config = dict(
    parallel_block=False,
    extras=['gated attention', 'capped logits'],
    beta1=0.95,
)
Each number is 500 + 50 x the weight over its row's rms, rounded and kept within 0 to 999. Layers, rows and columns count from 0. Numbers have three digits each. The size before them is the row's rms in percent of the matrix's.

# down: layer 6 MLP down (transposed), 1024x256, rms 0.0341, rows 1008-1023, columns 0-255
# up: layer 6 MLP up, 1024x256, rms 0.0425, rows 1009-1023, columns 0-255
down1008 110:534503445578506416474527399407555531492420452439492438412587493535545521513388527489473428551565402492456489492581449531606429468428447530492480479504555436524496449572482494574460513464521563517441429518540538559529537484595538486467498521461414508552542474572473430474486478512521451468502430554479541561397441605469521549541442451572469455543541625572571468448522467456494497464604482493519535463389550473587471503532554515496546572596501496545523452486494514466393586422543482512571516504540406506452511501504542491567515546541454567434494503507485510448466449580570477477613497526434547472540443441453548482508536499562423534494564563610516540572434566437498493517493546486506490539500397503468411532498440577513512552444558497458467500539468489587489446497468440
up1009 109:510421408456538504510481431467555497451494431505532497454463500402585477550543485477511506503404494440448521511554501588479504477514472475477443515441545444466507552487459544560462563495416532545380512448430538516416427543493528465532556556468558477526447546481430495472421450541468513509506503408524459481415435425399504472538428497462461576562544538558500489601576505480499534464512507525438508473462513532552524475524602478584559421551529513501502505530490510527468493575471534489498566494502480434448450464468538510563478414438517492507597527566497603463547553490476511433473550465485485477397466430479570491388513485524482516506560582492571569637497484682417460420528417499441445555489483617579499500455451487533511417465566505525470451601544528464531471367509460
down1009 099:516469481535555522367474530484518578473494512575482448477520500508393506497451532507454578507406409484416547458643601464460535514446489482556507534512495418400459478612515592490466531400488490534408520514520589537540478475564587412554487547548448446445481545506527525435518514526489438553554542490593489437455523543538425517490525499552432487513501467537555496595431503480442520437442596480513476559494552490564533485471480502534508489468467522542584562501508532539436470538448493484491502418486562474522556502490412533474618517507497514530500553620474586416583422474637533470513481489520500507434494506568513589563520514528480499393474552468476449445481483470438457478587495500537474493538447542621490535570453514482489442445428423520497485397427501542466441475390450
up1010 100:446478511515478505474431616540503513517529572489497494438434604418544506559495543526546548538502555496519474457518433557521565440495418484599427486378433445559472507481563491515536439614533624477491398547529564489467562549517521518514506458540486511491466505554523480525386566474475452431513431419542528451515450414415534505486497466497503472569466490542459415512445605445474523593496429525479470535487463421518575504582523445510594590508496550449591477382436534497475547435512480476539539524482622532459583458481456434493425480473487532523529465527493438388530498489366457469523535467567628562515514529502464516445524462518558485481548494492581533462420431499450465483453457453474512526541514515547448522511477516501464487576552458535559577487407449432492417454467415
down1010 090:531549436443410486559508473461387584554529485441532441495469511506525463477486412577557539450589471521442491553487439468436443514535509459503486463639531537546434541465502465536529497421570533515530484498565470469490525442549427560595445449454589523510611493476528454566473483570526506522483531525574460525467482434523515464590526509474488515550547481483458463548495515502533486485553525539462491517465500537446562501561444547421510465446499472510487523575418436447494498509545518481478433462468486534491393307530534460544496457490529511540363535526411558516593571444593545425591409549550396437491542504513413504530461511457544409470466511493515398539531569524503517541543482463484510499396557451490506515557532514459451515456462590553591421494464600599454564495551500
up1011 108:469608529487505456561513423540507444448535523480449467536445578470506480487528574536427474515452583413572599462440544613566474518439481469409471515515491477475486482513480512437372452533434571586507432424422534416454515485379391490576589495544555566527433525512459527457521547509549436490368548518431508500483477558474487545503443470592503555428490547476552495506534455491466473524460537519494462446489556447422509484547518465514518461477549530466408501484531466475574506418497520537373629532532548490480508507480484435480462531514496475453567449562535480457434485554432542398460511593582559504503532505625503507481544435493614439536513489471554569397439531411447528487544533481529504555592531531492487505544527444570575544490536506511513498563548507419462507495422515
down1011 095:549548519562451573559512474461427542549502539538459509463554477525552508495518535405489450439478436541497513488385471487429427443521534485504444494483460527507507548418499565596464466481547472487494506479513537541566448541530530482466515581502524522535548521589508428589427437409542524449578515510548578544613481533407452529462468550563433469530553524506422497486558575476513485470495466430519486500549512527524472458491485538479458468506376598431623537535483557402399464487527541578491527494438559401411474560488536497482575411498472568544451542419477482521487546524559528410509406520505512470514558521587461578537472508445387607465535533527451411561522519552459522556488456546513452475553505475388392536601532439435478544557449513455455557573531527566543508442433519
up1012 100:599441533593565516536536475515519533496465527501561535585461524525477426466543500540536481473539545551433502492529475437547402539526502438535381519472499406545499500463540462444555515562446585494468478476446483534479372508493495429597423534518578509496479612472488483515425409450555501512548494537455527435498507493474573473500534575521443595553548463479599514515448469459540562498446603516444497459461480475563452461534496473499475529590460518373491431469538558475529472606488437451364553466504372497480507410525407540516406438471433516572493481437540489457493546426505543588530562479461460501433466465432529524443569558541434430531586541454438561553503500586481415474471421538507488463494600462488460544443518460582522516440567556481483557542537504522481544468502441
down1012 097:456560484404546474410520482507445534488434448459457503415568540592510504505446542512459504538477556424496500479562488574517583501480506545541564475529486525489518460649493511457458568451481531495540514458543457496508489459518525535621541464508512607538484366471437468478524486548490391444510472512459492500412551353460430534482429456476455516516535507529442561556530519547405525540598482507540497518549458558582505429565440499457401501482486472603580474419490467457584506508434513465519544489492489502579542632449522512483539479572474512432473533466521555458549423587462501540422608493506573505433472528459501557491544451527435545419497497502475506413477501406470559494513459478420513454491487445620512533550509616467486592473504428461506539437600474503448449532578519
up1013 101:504540507471512514402492533489443429414390577498474606544490549468504466465391540539440502506481511533488403484429624462490524588537620516571500521493438493521491418467490486425503471515484482571565496496495552500491465445487509416579509477486512504506460506525481494469525546559537410591481617488458493482441532450445571467468510459425556537446557487499532506419482438601413460514420475528481434542424528545488550481511493525538424492409434554443452445456516470511495488461482455424507535554487515508530505513483534575460505509454524547491536443500452482666430482502483524526515530537583489417447438534625488423444558503394589506584521506521437475484423467499591559533430467497531639489513535587488445534438449527437451532514531543497487352517511566471573551482508497
down1013 103:487509358511645466436454516488526546523559511429601499633436442501499538465487426452583420433548428507517491389571464532549402445535525425409469449448548476419460447469472543504490429594575573477510501538541519494474481510474514507598441487469488549508533596567501431442631477404524491498428409496600486552407591518548449539495507531528508504429474485520500549483590518539498486480459530547492457438545561591593459518481530556537418533536595550438473546464475587571542510513554502437490509543557477464513537553557537534440462506493555421589514507522543465514533509477443490482576499384507513461449490539536522512444447540503472564462519497489396478498463512458540555516491472481452530507515494455457505492476542427474496520422443502469372473526548491558538554491453440
up1014 079:458504570450448512468559465518525597530445506484469507452528537482570424481394523489505419434512526520580591421481544527505511496456592443519547569472503432448494494460537489442488441495533476487493504566470419447453448422540526394508464480519494492503482556532562465581565560524656569501557514477412499448457499457564557488509503503503488469430539483513541497443466537407545502490417478480451395502495568550504469509588603595540472473605481497367513467399482409520530501556425507408468497550523518450423554524487360491498520546473468502520526444425473539550481532396521518524559464537568512532477478491511486455454416503477607491490482491455598596507463559517502501408489478431449438439472535566419524528451577410532535458523530562496480454569548488420468497478494385
down1014 132:464511519490479502449524438550494549529469487500501479527509604485498475382418485506412370399562534422552591525529484540448479474518547456531518565492532456379459488464535462447458397546499497526481523506443523500474451499430498363491576422581446539509464548567544516576457578537542489564509541437465502475542438478468528479468474427577524513454548555551510461550516573526514496454449537521455349537430515445527535539551543584522502492490469577377462483441468535523499528544513487413526555578508447422479578509435386501544417557508529504551485482422462498595488561494480497513572553492483452564463451449564405454475532513460589566466584510541498539409518617541489476524494448523492556434448558538497554584495568511445517421509541506438505516520510473449619492439452494
up1015 103:526474449424549458531593455530505595504487503613499452440580519532455456440414461424533530484496468584497549536482487426435511517490553538541448530464408485566418515457493487523515502519441539535550582548543522491554493527439497442473458483612485477484530532544579517449530443577435481396546463505637435539508505464522493543505469414442582411490537432544433531499504516461490381515441502479567434437524510554538485501483513520488486585524510514503544545464454556549480490464531543472484470483390556479446461535575513535538391420536491515396556395459400496605445511526521514438506518392494495453508525497497444491435557559477466564416515519550570442568486458510462587471445590423461369462552554553473570517578563565441454455541452434455492496525562478472555470510506444
down1015 101:540495476552485553519530518492535468515468433474508526502501461421465545534537575500421594510531549550422526519437532522535489469464497547606437504559492568453513539481497523478520528584492416492485474515592453539526478557532492493454487523469473594437473437373481465412472482482565502550445458475512541530571393542478514515413456551482477567451451543520570546436553564522518533430514441579435562572571474392389479545462510455513484494509554551528537460587445439535398472444552401532518469546616511514575573488489489582563546468566585463518539428479540400466448564540523545473412444547469485496470576554516485569465325535555560560478488471509522489540543554451432457541504482563492441441557544429462494482467502456546480417429471445452609503447536456473519465446423471
up1016 105:495487491474468452469595489574443470578488453495450509511476502504498516496399574465454536527492561529515420475490443437550463460492538469480552529466581456430492412518485447483543442486494602444410430391379449585476510557515415446455491548618440437572496531596511590473485478438444619518450477494611492527464441507375541589547460528518577553568537523537512504511516472582505488501472436544429471451455499462513526511487504555512417520506562541510567481399451406496442402483602450531446435555515578486499495521524421554581398526439524554561518410463512495568424473515529449426512529552528525531483437424467463527507505475435571511534477452555541537534535467498443537452502446559463537517546578492560442501527491595471547549411546441498461421453459528487521477530549486
down1016 103:456454493528461437440540492590498462461506530496617501506564449484454508477381491445440554498543532530514481514506472466595568566471462491528534549447555537486412520483472481375428450522464541436452543507389514487440433477522484621507510537613487510512474398504518436436530509530540639604486424460500527519458473488423546514542434378585430525555473506508500512539430513586470547419490493574444355506557468550498530424619503536512483511448512482513557526582445511550544524506493400468500483445506527564479522605505424461499474495550493542560567497422526514592532442503387472561518506451486487499512475470463476519495458537478501510434496528441463559578570474471535526522513443518489408474544576567507438607547493442538504532556429495575515577467433553519442447485499550
up1017 105:454537452479483458453482574489520441570537451540500588478447493466460446497457419476506491384530473444545531453415500573379459602523520542536538489461502542528494498467434461582479478495512506525488529461487439405493553426493535464509484435517613517534447591508463602443513529444585350569588434486524498570468514545389443410440566416494596454421552411489543511460465533512376522533526552508517519506518573477470567456524495443536474498422544448448494536545522518565514545350423484487442470537514510498403448442450512559532434563557544545426486539523496557485510497484438474507565481541599430472533387453473504497501462504568553522502496542470486419401483536452503518447531574520522510463539583561452500537463479548431533525459491564475499597515544527544562529527464466
down1017 099:528494529540446486542588450429526462502388520444440456446573512566599473518484516480477527459558560570564502567496516521506569385508482519534458443532506516539546589542464547509479544466477501573628524513466552558494492588490429552575465570506482484534497414532370499461422449554440599527489483419482527418513485485648557500551467573457446512588474534490441361603511450449566448451526396525496450559505447484411453542492524494525577504508438583531456432529496426484397456535489400503564483499494595552469565572506468510493534479496425511473567486529449538512457508493517507525450543522459524406553538558505509430461482499498431495558487470547474511510527492527366398591524495493522427491542529534572423484547484517447501481467450504498520497502498547551574419454432493
up1018 091:464485503483451448468477526422436584501371513444455504447461530500501483517417465482546549456483542540520566471594482509525434402490486513445503525515485520439570449410497497568529481476441503500514618502452481503545454451523494485512472591510518458476572511531529522483547534505426554609478558587439454543532470575582502448517533448547558507498486547442428466414570545555465512470575566544497409489501482483431505554572493469634419432462511404454486554368473440428422495476514529475379556496474549521469550517628446507489494585617451489494506507502434512476497578487476417457507481478545531439468490598454444496595513480463482537490468532583479545552489483604410504424513403577468588435456489503584530538395433484456461493541471506519500478598539498482496549496478473
down1018 099:440572490584530528513395517493421398566564478504495563573442464570544495446507382512535495521483564436454457510427436428444623503498507506467492513453480460642618417533527550529597512528493499471511480454605566509454528525573573455620496476504552486496534555458447440540391452529479434563385424542480578490479457601475426449486508540532473479477398535495466477527468511482440510476507430582577570518488512509458518521463475503419511534526414447455524486573394454527605568521496459539543542583521437534585470478480503516450441472500430557436477517512490472601492524495468514519526490536517506537497418535520439497522480522486509495469487457471456483419469504471595452539533492502441508529619595442457489469531593464521459517507576520517402541460552460536495500590525460
up1019 102:520461485532529573577455400518463488608563534507467476446460606569507417536543508453462407412488421469481449553488549564533468598566620516518403530373531477530489593503468463501514523480500556504398430503521508569455389477541503450524497484522454532555480497534498496488456399527484505476492445535552518495460532399506466488528531400504486531474550450491529516509538469480474571455503461525483533544573513572541533425598536559511434425490487554478480521477494530476489460457445404537486443553528565558430522507443594499551463520666460436553579455570442489555458483430543512502553423534470496496380323519446477506416514422485460461484529508550477509445484522565451509552535457510470489423493462544446535544482581493506505418461544449430479579524413481492541532482466509
down1019 090:522406590555537413495505514577519584474428493587527561510552491553447457554490598528522408481424544409467495506539429567454570519374443384531522513572515527496579467488498513492485563531509444544616467475497466431509396478436571496572511519622524454444401497425504465492492549496533463467519476495407502476500446549473536593331553520493497579466470525481539475494485610549577432524475454476503471533554589388516448581490518451490558514492498502517588456480441426495453543506509513439493488508512552491463515503505517464497471479408452528426562497488583477553552558524529493390476606444468592543468568428533467428502562510524464460529477498427477539416498486498504443504463457417540524573563475440583556573578485500543498508586470485523492501524515494512548536501522501
up1020 107:508563566421460463462488544445711537507480471462507531456475563463473469492556561525418530399558513399567496517436583504467538560413544452563495412548455497469454567442476489509458451436429476541562537577494394545539512470495625487450469507456522477591486474571468529499505491505551503447480520484503437564453451514513490448503551527530566453410463409494501468444508491479445435500462431616552516529399533384497484478519438577552471466427525509482501459477475398458464510423494503470520498520508540470454554564578587463481467576520515474462494550522487512535504578541589516479473500598538537413519520503542566454552469507516522539476443526489544501476399559455495485455451602510440497477512500548522549514579548490453567494450451598429359480510445480620519513491441498
down1020 113:506468483555547503461581491486390564442534485512547450393439584543519553460510510546586533536480464527486483477581442549553502494533423519522442577393537510398470349547503476468532485438421504436379491516564538470468416424470478544504498503573430508553485448533452502506436396476473571508495468468465474542510561477476472583476378447512501526586561603532469547462494472612512612523563565512540476508546497513640524518452456515513409562521476480515555563485491484481484547416464521440456505403579456478607479571502444544459488513509492461520478541441543486492483457500392489554506498476462532580401500443396505524552629494467532458553483518500454522478547444466483563504524414536432444538487553542526537488475523460520485566497580500588505488486518509491527624500514467
up1021 099:533530492485534507557464550600470507498446453509514482421456467545524534470469489502502448443498547426434519541498513505512533476544610479530396458473440487511449535498521442450478452433526529531440491483458585499414501502525558484499631616483506556528431484503473503449462440524527460515549457471446550488537408498566509530518442422470530450492476568637510472467442566484588523451490424552440489546546469417505559467472553589540448588543413515502489508396439459502398538494485464472586509471566469511482515545370494542450499548458611541465497526437486497541432466572594503507491562480424548505515498395578513525473554537569514572496487479521510487529419564499456488491564537598469561500578511578470506559543669510471501378477604546455483464463451406462533454545445431
down1021 085:513575527463505498526567519476576429464447479483519448543497548574569501468347498475413491527502471491453477525492495523505525494499529543502486518484451494666555407509473468558530434563477510497594489526447431416560473504483462529467469449526533510491500336260513537503530527498389486526464462461577527515465463466377502537542518470487508556467571517493487534447536539497503518545566464444571528442460482515424462459475448531478503378558544457501580615538521555581598442490501575569474511473554495511529529446511474437503539504486459445561543517543511529508515474519534488577509435552460525582441523529482500450580441535549539484445506521412546502531491432440524521502439502388489532506491478558502461434433432462470594491548516509595470451528469501503445612481448593
up1022 107:524400518458491429525464431468535490505487551544518463536540493481448466478445443483528514530538499520517521495376516475451452532435460390530455512487449563503571606463555474501546508532517609445493504390472538509497544490526532453542487526499486507554557550499452491504525586546511394570533416522532495474501499581635497426500556462546420473493515527447523520564503535529400434453501521490548514627518492553536564435402513536429533518524491479478531523427451530551430495595491390493431405516565421517456473433384453527534498513495449550440446516437470513574477452456585510541526507502624426559465449562565509483466478503448553473452492526528512543404550597460541454558528423543532524563501495503453637536537548435434447396613509468527582498467463524551536492427476554
down1022 105:521607501541407520467521557411428603406609518487445593517491555492508464517492488465589579447429487505505431497512459566416568454444439461492453457531439477584449509522500442499574487471457422553561479608480566460496524607485453490446566467542470485464514536563519409452445422526499543586452455467528495527504482481462444467500435482445565576545489467443462562537428540601538560498527497599430508527398569435454527569591492462516521612457474496553414477565536449471548574430426492549490497534413485490498430488530494539503516490440404422450530435532439489504549513533489467581515503483526530452540559490454427481544527543518463464573462508447505512549584509626533479509482513508457441503458550487483493489535547574465572433422516433535465492545498577406572520533569493
up1023 099:489536575468405497674555450471551556523462491500476493466514543496568474455554567465428521483486414473574486517424494539488525442495456390514439549492507576541519500468524516566502460529549519446449516396460477485553486515520450517570479496514452543480511531426534549468440502536501449563508528468540579566499470431499447487476491448495529555465451572444573516408573424568478505481471448462579495570516500454478430492491588528568506464588463519466668548427470411438494502480481578492497464512536543552455553474447416464582493499521512528507485557400503476551476515534528600411540448549536510463498458609478505447439458509580608521568460527526603469485475510540412582548517511433547558460418482472584551579421487463433493539584551485459515524468606472408528413512526530
down1023 088:634504453528591472471490434577493406465553497452512469505471427545531616469583441496509542532529402489459543517453555602450440543477521494468477454537490499412455440474479513493460532501477382453441520504477536496525504515452499515510460509557545469512507594555464496600502421461467512482499540589526567519494529548545420392385578618532512480474590450425521603500503591493522574576492453532495484452450547640497489472529440475445538551536547452504497517563468418427477536505449545461411442437566521523520528464506530419481470480468441475489521516547479424480630472589437541570566460533473555545491575438470535471461587426513391449451470453481479492473563554534503503553502533559515556573460440474483529506513569527436542496405515554438493476523552568450488428541492481